Part of a small language model's weights.
Size: width 128, 2 heads of 64, MLP 512 quick GELU, vocabulary 8192, 3.23M parameters.
Training: 160M tokens, 4896 steps.
Each number is 128 + 24 x the weight over the matrix's rms, rounded and kept within 0 to 255. Layers, rows and columns count from 0. Numbers have three digits each.

# layer 7 attention query, 128x128, rms 0.138, rows 58-63, columns 0-127
154155136176127171143093163120169112131111104096098157113093080150148099129102123116140120131124160128112106102113125106127163133136138138122144122113129148129139152134098162166170132145150128130129135095135110128127112114129135121151120130114124110148109167147116128114120103167133110096119106132111133115144154131160091142126151130166136140115122131131125142142120149120170130129149
127129097136156100127152089141127118139154106131164122132154177171106125166147141145128128120166133166131134142125093114151103114109152144123110141122083151155137135124134121087136145154153109159133103130123148149143115124100118126127124132132134143127146135107084111147128125102118169125151153084108130118125144126115154130115151092101119124125118133109122099144127128176103105111118
138100127124148105142131118129135146082141117166120132177119133093146149113115151121154131129083097157097138115128157155138124156106131156126166099127143141143140125173106156142158123115164127129131109135156130121096102125102134131131150128097171139097150143164139144139137134109074116149141137123130139105137127129156109155112138113137122133122116127119109106103126160168133129179119
132134093123110098136113130132136141131107153101134144124130126145111157138138174150110156151108130124118106133126130136146126122135132148115159153133139131131119120107119101130117130140126143148156143109153113171151162105121119143139127145120108118125081136135122123114105114113142137111125122132137123155138131115129125089136096144126147129137139111120133104142120086093142102129162
135128134117137123137114122106171136112126132120093117094123089127095134129134125151159095122143162124167103147108131129130108116097117172130137124117151112167134148105117163098134141118155123122128118123152162158098152101122143147128149110109111089094133137118136122123152126134123135124153129071096123131131126101137166150092139118112120136114145137129182135130124163144157122110106
129129136111121146115130107119117141142112139130119158138132108081149131112115109085143121131124102119122139107145103137091132156120136097139144127113138137113146097113115085122153149120141127122120140141119140138132135144174133118132133149122142125151136124127104124149141142125099163116135154134110117139148097141129122157113123102124123140151099129151100146149128160137149139129160
# layer 7 attention key, 128x128, rms 0.145, rows 58-63, columns 0-127
178108122125109112107116135131117111119127116126124128118093137135116122109099101091109126134109108140118149137140140139138173148127153115160145126114138132130106146183134124147126121105142148114153127119128120143132113105136171119118152147136139122134098144153090133113101146124146132109115134118086151111128156142110119155142144141149119146159102151142115146130104129150115104130118
131135119148130139117135102118108125138144130088147150139159129112143101144170156148114136132140128132149146121126132120135090067146121161122118123137126114152132118123117120131142141118136104116132112135126120125149135132138143133152159110130126147125151113119104094146088126117144162109146105114126151134084098142142132124109153102103107142107130095133161127137114119147122143132149
130107128146176111123159124142145135116137155145124163169106135137110127144118149102107111118160083151117141115089121122126132156097144126122127105118115142127130158123120149134106106115105151132119173128121117108138122124127124113133112125072143128147111118127123124113092152145130155120143161120146142095126105172125122126096119108123120117104119143125173125095129148134147134128140
122133117140107114140112126129129106138126131114124145135132092145147141102140139102153124144123121134120130155152136120100163120129142114135137139139119133133134136123121165120145116150143109149112131112146110128126139113104119141141114137111119101099111125138124135139130121124085136119116147125067101115140143128131112117150101098096142113122112147084136089155141114136137127147117
113090130128150137111148160138148137121139151126117107105134144106120145117121095133094113149115142120142116124128123122155143137112105110127120184102142135154102168124157145124110115146147118077132143141137135162130148109110129147166107099157122117114118131128112129147143120124118136103125156090091139119122113115130110143138118128131117133141140138148119144116128119108109110114103
124112110132121113137121141119159157127117133122106154128119131119106158152131131143138133124131116132105111142143119131109131159111130140111141103120163146109115122146145122135110115153140125109121109125113108133089107151136110109119119132131116134118123124109147137121124154144103104119111152157122124137138159137134111130111146135146129148120123143114130144109107111152146125162100
# layer 7 attention value, 128x128, rms 0.148, rows 0-19, columns 0-127
130113138099097166107103142156127158145122135149119110162140147110110095170114205076114145116142129153109127136102069111121152145103144137156075127093096150149099130103128150120162150136133116103124104134088105099087066125120146094165100111115110109141119134094171149121109111123136087085105137121172151133152147099112148146145125108112087107160122103133106102118128120139121108129162
112117123101165114108149148113128126142115149089132133105177124146214150110137134161172163114136148180127138110136142121119115152154139135095129124119119163147134094130103133111165181155114134120111119124116130122073099089126170125159132164112105177140145127144111064088121146117095188112120115136115114104106137153153143123159136180102123125127112147118114160126112171088127177167143
114157087136151139148089153108148134121106109118130112127132111153153166122129149127135129165127154115142166100132139091141127134141154058132184102130154127125122126137143141118131166105139086136080161117126188133126132158100116155118129123133085075157098145111123143143113131092154124077108143105093138095155144131135150091095158137116130092089088122112156108175182118111165147135120
124086140059111108108085169127117134101145167167124128086158149116109099146153111120109154104159131093130132172120106141115117147174119122095185114161104124164129132164104133126104126117126136135124114124155147167097105144147151108144141143109126138093091099125144110122102147133097129107127100133114148142136108107152125118117178133122128130133157111135146125132101175116176165098112
149148148117164122150122164100155148146150119104146094126127114130119176140105101166145093135124154087138119122127092119088126139149118128165078133175077133142143133112131125157147090089150135105128107091121129148125115123138150118104098158110128143093084161094137101128111110184125141168112139108097161157117116164101147182113127126104140115134123093097133149127159131136153094119101
148190149157094122164157105118149131152108145119168105167140088129087143140119153094134145134079143126115132092123198117131112166121146154164094124134130131124151115098131161093128124158131144121116140152108170110111094122096174117095095143136120177149126106151165155128096124153124141102124132079182122156136066119121126149128131140136096122166124139095148113154120136151098105137080
137141133117194135159102182125138128123138120147110096181151133129160139127127140125101127106153106102151159116119126130154118080126122122084140151149152086101184128123133146120115117112102090135090146109141148168146153128067072138141147119151139112118155148108094118090144103104127150121108136135107128138144129148104134090119118136119126078134136134120135091135122150136126084119110
095099197186150095135109104103133160145171122141126183184191165125137148145117133112130093138143137141158116139102133121142123117094075150144136164148119082141119142135199129177118104156135103129143129155102186094109119118094129143156135120145160101121129100095103160110172091102175081167109107133155111170184161113114150149143062093095134166095118118096114118096137154109135124120145
150134098103101112130113150187153138148090113087167076145167096101160118167106117147085113144094105140137105153150143131112115113067150104119123096137172100139142173124177119163142135126109128116135182172137144148149123110136135151103150119147166104108077133105156115126115132138147133175095105127076138155189111150138160097101169125127088169137084137095154124123058117123137132138101
169114145120150150123110097135125160128153177099114150140109118141186103181162124120090141107090129129078144086173114157151114159122104163139132166102178195104127131142065135113138144171117122156127122085116101075118128104103145101127093186104144118141143090094138121115132110117142138153138116172114142124098131166109142115100096121133136127088098128140106123114066081111095148195119
105120145142120128147127124124128154094084105128127110144119176105108103170101121111109106122116139114149140179127091103147115121106121138116102158189102153140131135165138126142108141138146106102136159126101125066115097118087147125119114091126154151107166102157120176134138140158172086177166082096165159134147127123141119148135136121089107107122141139107128132144178109113118137107080
129133099090115132144157202133170172126103111126077120138096118103130081134118094090135147153127148164130115112090088142139167112101134140114124092101130120102128098122203173158106079117144122129111094123177155149104160148083081076160099125139116132166105169129163115147118142149147130126128119156139130086140132144114154114109118129136099095144104134130143096121110098093103079141160
074124136163172099116141167118176117135115070132177143107146147139122176151105103125109112122127131131110177198099149111111128130169128081132114144134126079122101087171143151114142089154134149129160125137159117141129121108143139137096161137162129147105134091103116108115168122158138107184124064103178149103122140117091110110171116157124124112113167146133128130091121164124123135048141
137119124127089147162117154132188128100122178098082153132104120172159115144124095095128162105173140156093123078174151164136057153142116159165113125117143098106126153105087113099139153098114138101097100098141142120132081127112114142124076136108121134180154184181124114107133100120131126101137171152151107129112128152144138136154119118141153099092157156133089160182086140139104117167144
129141098113144112104135073160136081158112115136146139119139137091105115106132092120114157148100130103151115109119111123143154124051141103122126135158133094089144127137154164150135101164153089104135141150114115110133154142179099086116079124096122122151161108081142112157089128134095083143147157180134106121103137145157104172100161138147124153119100128133143112126148088119156149151103
137143165128112106089125137100138090084191169153154145075098141112152105144140115158102126074115107112110096173106092120158130143109104156143160090144126112206156144175131105113125123115148095140098143108118159171113130145132154206157098106094121156091121090139104134134124145107086113117132116138159131080145082123166108117126130130112139150151164146143160133111144121141114146166081
122100122150132110129108121155209082119156139072174134135119153139092145125126134147121151128141137098168105098150124111148084180115129111155129086129124164133094117149152138136099163114106115111131111121114114140131136141124148109102140120162104143145121142112104125132087110109126155072084139104130176126157130145150147151133149115123184107083113127088140106164133152137151074151088
135111189129107150138118163100152123181115131141113098145183154160120174105156158102154093142162173110143136120160140126101140149138115122149070132158100104170113126160121135116116165119098114065126107120095124131102105169154146134093121127117163129101144129132121140092110123159106153160152105140116143177131144147144118133138098092098117137092144097081122118150117158110117141150135
130110120160144116085105140092094106117091115103156157160150114167143122103114091113133110153120121174141126164159135097114133160117132106134101148172106131132118117116172090112138141149094098126101129144160104151099131126174150134122160116141140102133167171128130074092170112112139129132131121146138112145146118132101092124119141168115152125136151140097111164109107126128094140165141
129174118097104120109159093156137099133114145130133162174089099125149079168142096144115200134102125112093122152129126127149143140125107121131150084116187131141099117135112136144135135105181120120098166125115121116114141122135123095124108147166111141123158047126154138121106117125126113129115151129077118136139107154108109086138122158102113178118200162141138103136175102121120100165151
# layer 7 attention output (transposed), 128x128, rms 0.124, rows 0-18, columns 0-127
114123133123134105156138127095139104155152134142145163113114117128083152100124086183096123104157126114145112094148161174083099107105110096127136136177148142129167115125118122132124136133097132145107131108151144142135151113107105140134163123157162125124099116141131119108171123133155160129136134149081080105116125109133111125119131142114165140074126140133155178125142096135136112121088
132118112165135124149075114147137164110162113116116166148125185153097090122115151145086110161156146147109115117113104145104127128136171158125117104130148068123128209104096110105115111136146142129169104135138129144168104160127175134106156112120168094094116187142127164150115118160125104116134098104099144123148157118096084132110171105158108140106128075144103104132142106166104076133126
135109171143131122139172101117143103080156117178118139139124121106100094153130078101124144118089111139161158102118112110126147123080163125164113117125087158139155114117110117178107129142107147078146131162169105105140122070124140126153104170114145129093165141148146143149164115120119119145131087135169150107082110127148102161139163110146130135132130135161082109126129093172072120133117
142173132148136126138162109137102110145156114095134147165128136162131119106136129147125115117126136176127115127102102102137133120158125142127096122132157139126147154129156166101166128132118131127118135119124110124140119087115089132112112117118089143168132171114110139079086159094148150164181118156135157121096111136126070124143084127133139141136104141108087112108155124113131073157133
144132121123135132083171113176105108114096076088114190128146128087125032113145115104135103104122172169128129160132153168120079093127145111115128136135153126138109095112139112106166157121106104139139105138120159137129099094140098158109139096123131116158147103134135151153129110155138132112125126159178111144146161132155142095117156117127107117114138161144093154132102132125124158155145
164111113140126112130097126126132125060157109138116092109106169112157129102098108138102126108149177076175128176135065153135120122129148127086182172112105138132106110092155125141122113141157119137158095119085089102114193117133116138115152108148121106085120115094150132122110101127121116155120141188128115161124192135127140124127135112136179163087142112152134166143104118124147161112136
068130105137133124085104132086101131126113122151124153096133178122138092144114097113142136149128127139115123164159158141167177165111167102132130101087145180137126118186149112161128121157124129120160089110131132117106133124153150118100071153133113152145111127152091118148171091133100105133152164108162173082097145150166089130121139104147113129093155135102141129135101108127101125158160
149131095092129120147118149131148087112116123148134104072123155132100112121163086126112153142127143132103142145132123145137134110153122087149142089128088200104122131163125112123195160127127130144113152121109088127171125121148119138098135132107125189160138087161139120159154143160117146103130168100085147132145132107149160124135147157124104090133089122140120089126105091111098146125119
132151070138138124107167115129123116079099112179134154114098121128080117095162121133161119160165150162125127118148100137136098135172107149164133098146071154182119157127085108123140123123126109128132134112100098103163161153108166073190080136157119151138143112139098106116134092154134130088145121134160093163102146116156084142123096114163131132132131106130081130136145149169157149084139
097159176123073117137107177114102112127091115134171103105121171108097127112073096105127122100158118117145125112110139116130158124117127127151158050169130084124139147110172148133195108109133146113168112150172152170124122126115180110151144082127120132157122104114134106119117097160099119103123121064135115122153147126137146126121170169106129147142154143143137106148172120148194131085116
136135135141131132133135142148118096132134115156116109076130118155105116109158115143153098155147185140118145138112143131107130153090079134144145117103141158112153116096127136122148157132116168116121119151133146197155182137154097165138139144076121099131069129100108111136163118099072136100086149149130098134142132131129131126102090108111157104084106140151130136093127144103126108124163
085162106125139134098140121117130091120144147169143150120138124145099122141132151168172122090133102092121135144158170150121124141137149152123128172106110123130110134131110102141150137099118123104123165152151124115143136122145136132055120146130160138108103101110105122099120089117115149107141089091115095138123121164139124104161122149142146127153177110078142134153141120165121154133079
168141163123151108133103123177093125116097108115146115140093123128139097078121177088156131150137111140117074143164087140133166138130120145143131084136123148157166137117133094114122174102113131132152101142071156102146119156120094129128143144122172083109096116103147109137101159105122158101131226139150124138103171154131114153150118089106115134161081136078108129147135140116083132189147
096127165116149155136118112123086151141165163114212146128153162089083117123118143168122109140145110068100154135109140148121107075120153107127140160124119166113125118142174126174129119167142119138149094130099111143094156105137188147133145096131139137101129092101133116169152094122101125130121096048147107126123139119105119103121086190126096167115130094120158090087177136106147117139112
150156124135130133094164163122115121115145128090145109110127100150111127169146121141114078059133164112133108156174126107131144119145130121129139131118098124146111141143099088116128127098093162107113115128145137107127109131131151146169140138133153139133120121131138147106134108142155118145107139137129202130103097099120143155139077129124109116135137118100144133151132097127169116119160
133135109166118144158123110126122142141112094145129121150151123138116148129125150121089122189126107123099172101099190108101146114176093134100083144113114160109120079109150182143139123103085147125145135137136123091115063096163143112129163140158113125159172144113137123097135111175146090149081168134106135173111130181139099135147091086113115104099147129158130118110150144100134083153171
114126168131157118093129122138102124151134108135119119117124117103123145111124110106141123133093140098106176110154163136128139083140137077140104122139086090130109161089139110187152123168142125155129108087074117098136131132140153183159126138113155130153122125147192152115118140153148076157137111154128117115095140114170089126139100147109132137150126127151093145116122078118139131116162
162115107165138102123127141164152138113134138093114119123126107091149064148144147155115173148118133139141115138133097137207079069145110165105149132105119132100165153099101120136128121122141115151122125094149125140178155046127086158151140117130117129121066157161097104141121134152116137142116130096123122110113137125125139126127138138112095132117117129156147137106147097124153131125185
129127109115158144111112099130163132157144117116118129072088138110130145125117146119160126105154115134094142099111132152157105126141142144119107155112146149103136144170080183113148118094134133128125096125108168094144138128116133117147115140088141125128121148183133186162116142146083122138137149090117141138135147095124143131139134075114108114132091102151150127150127142107125129133141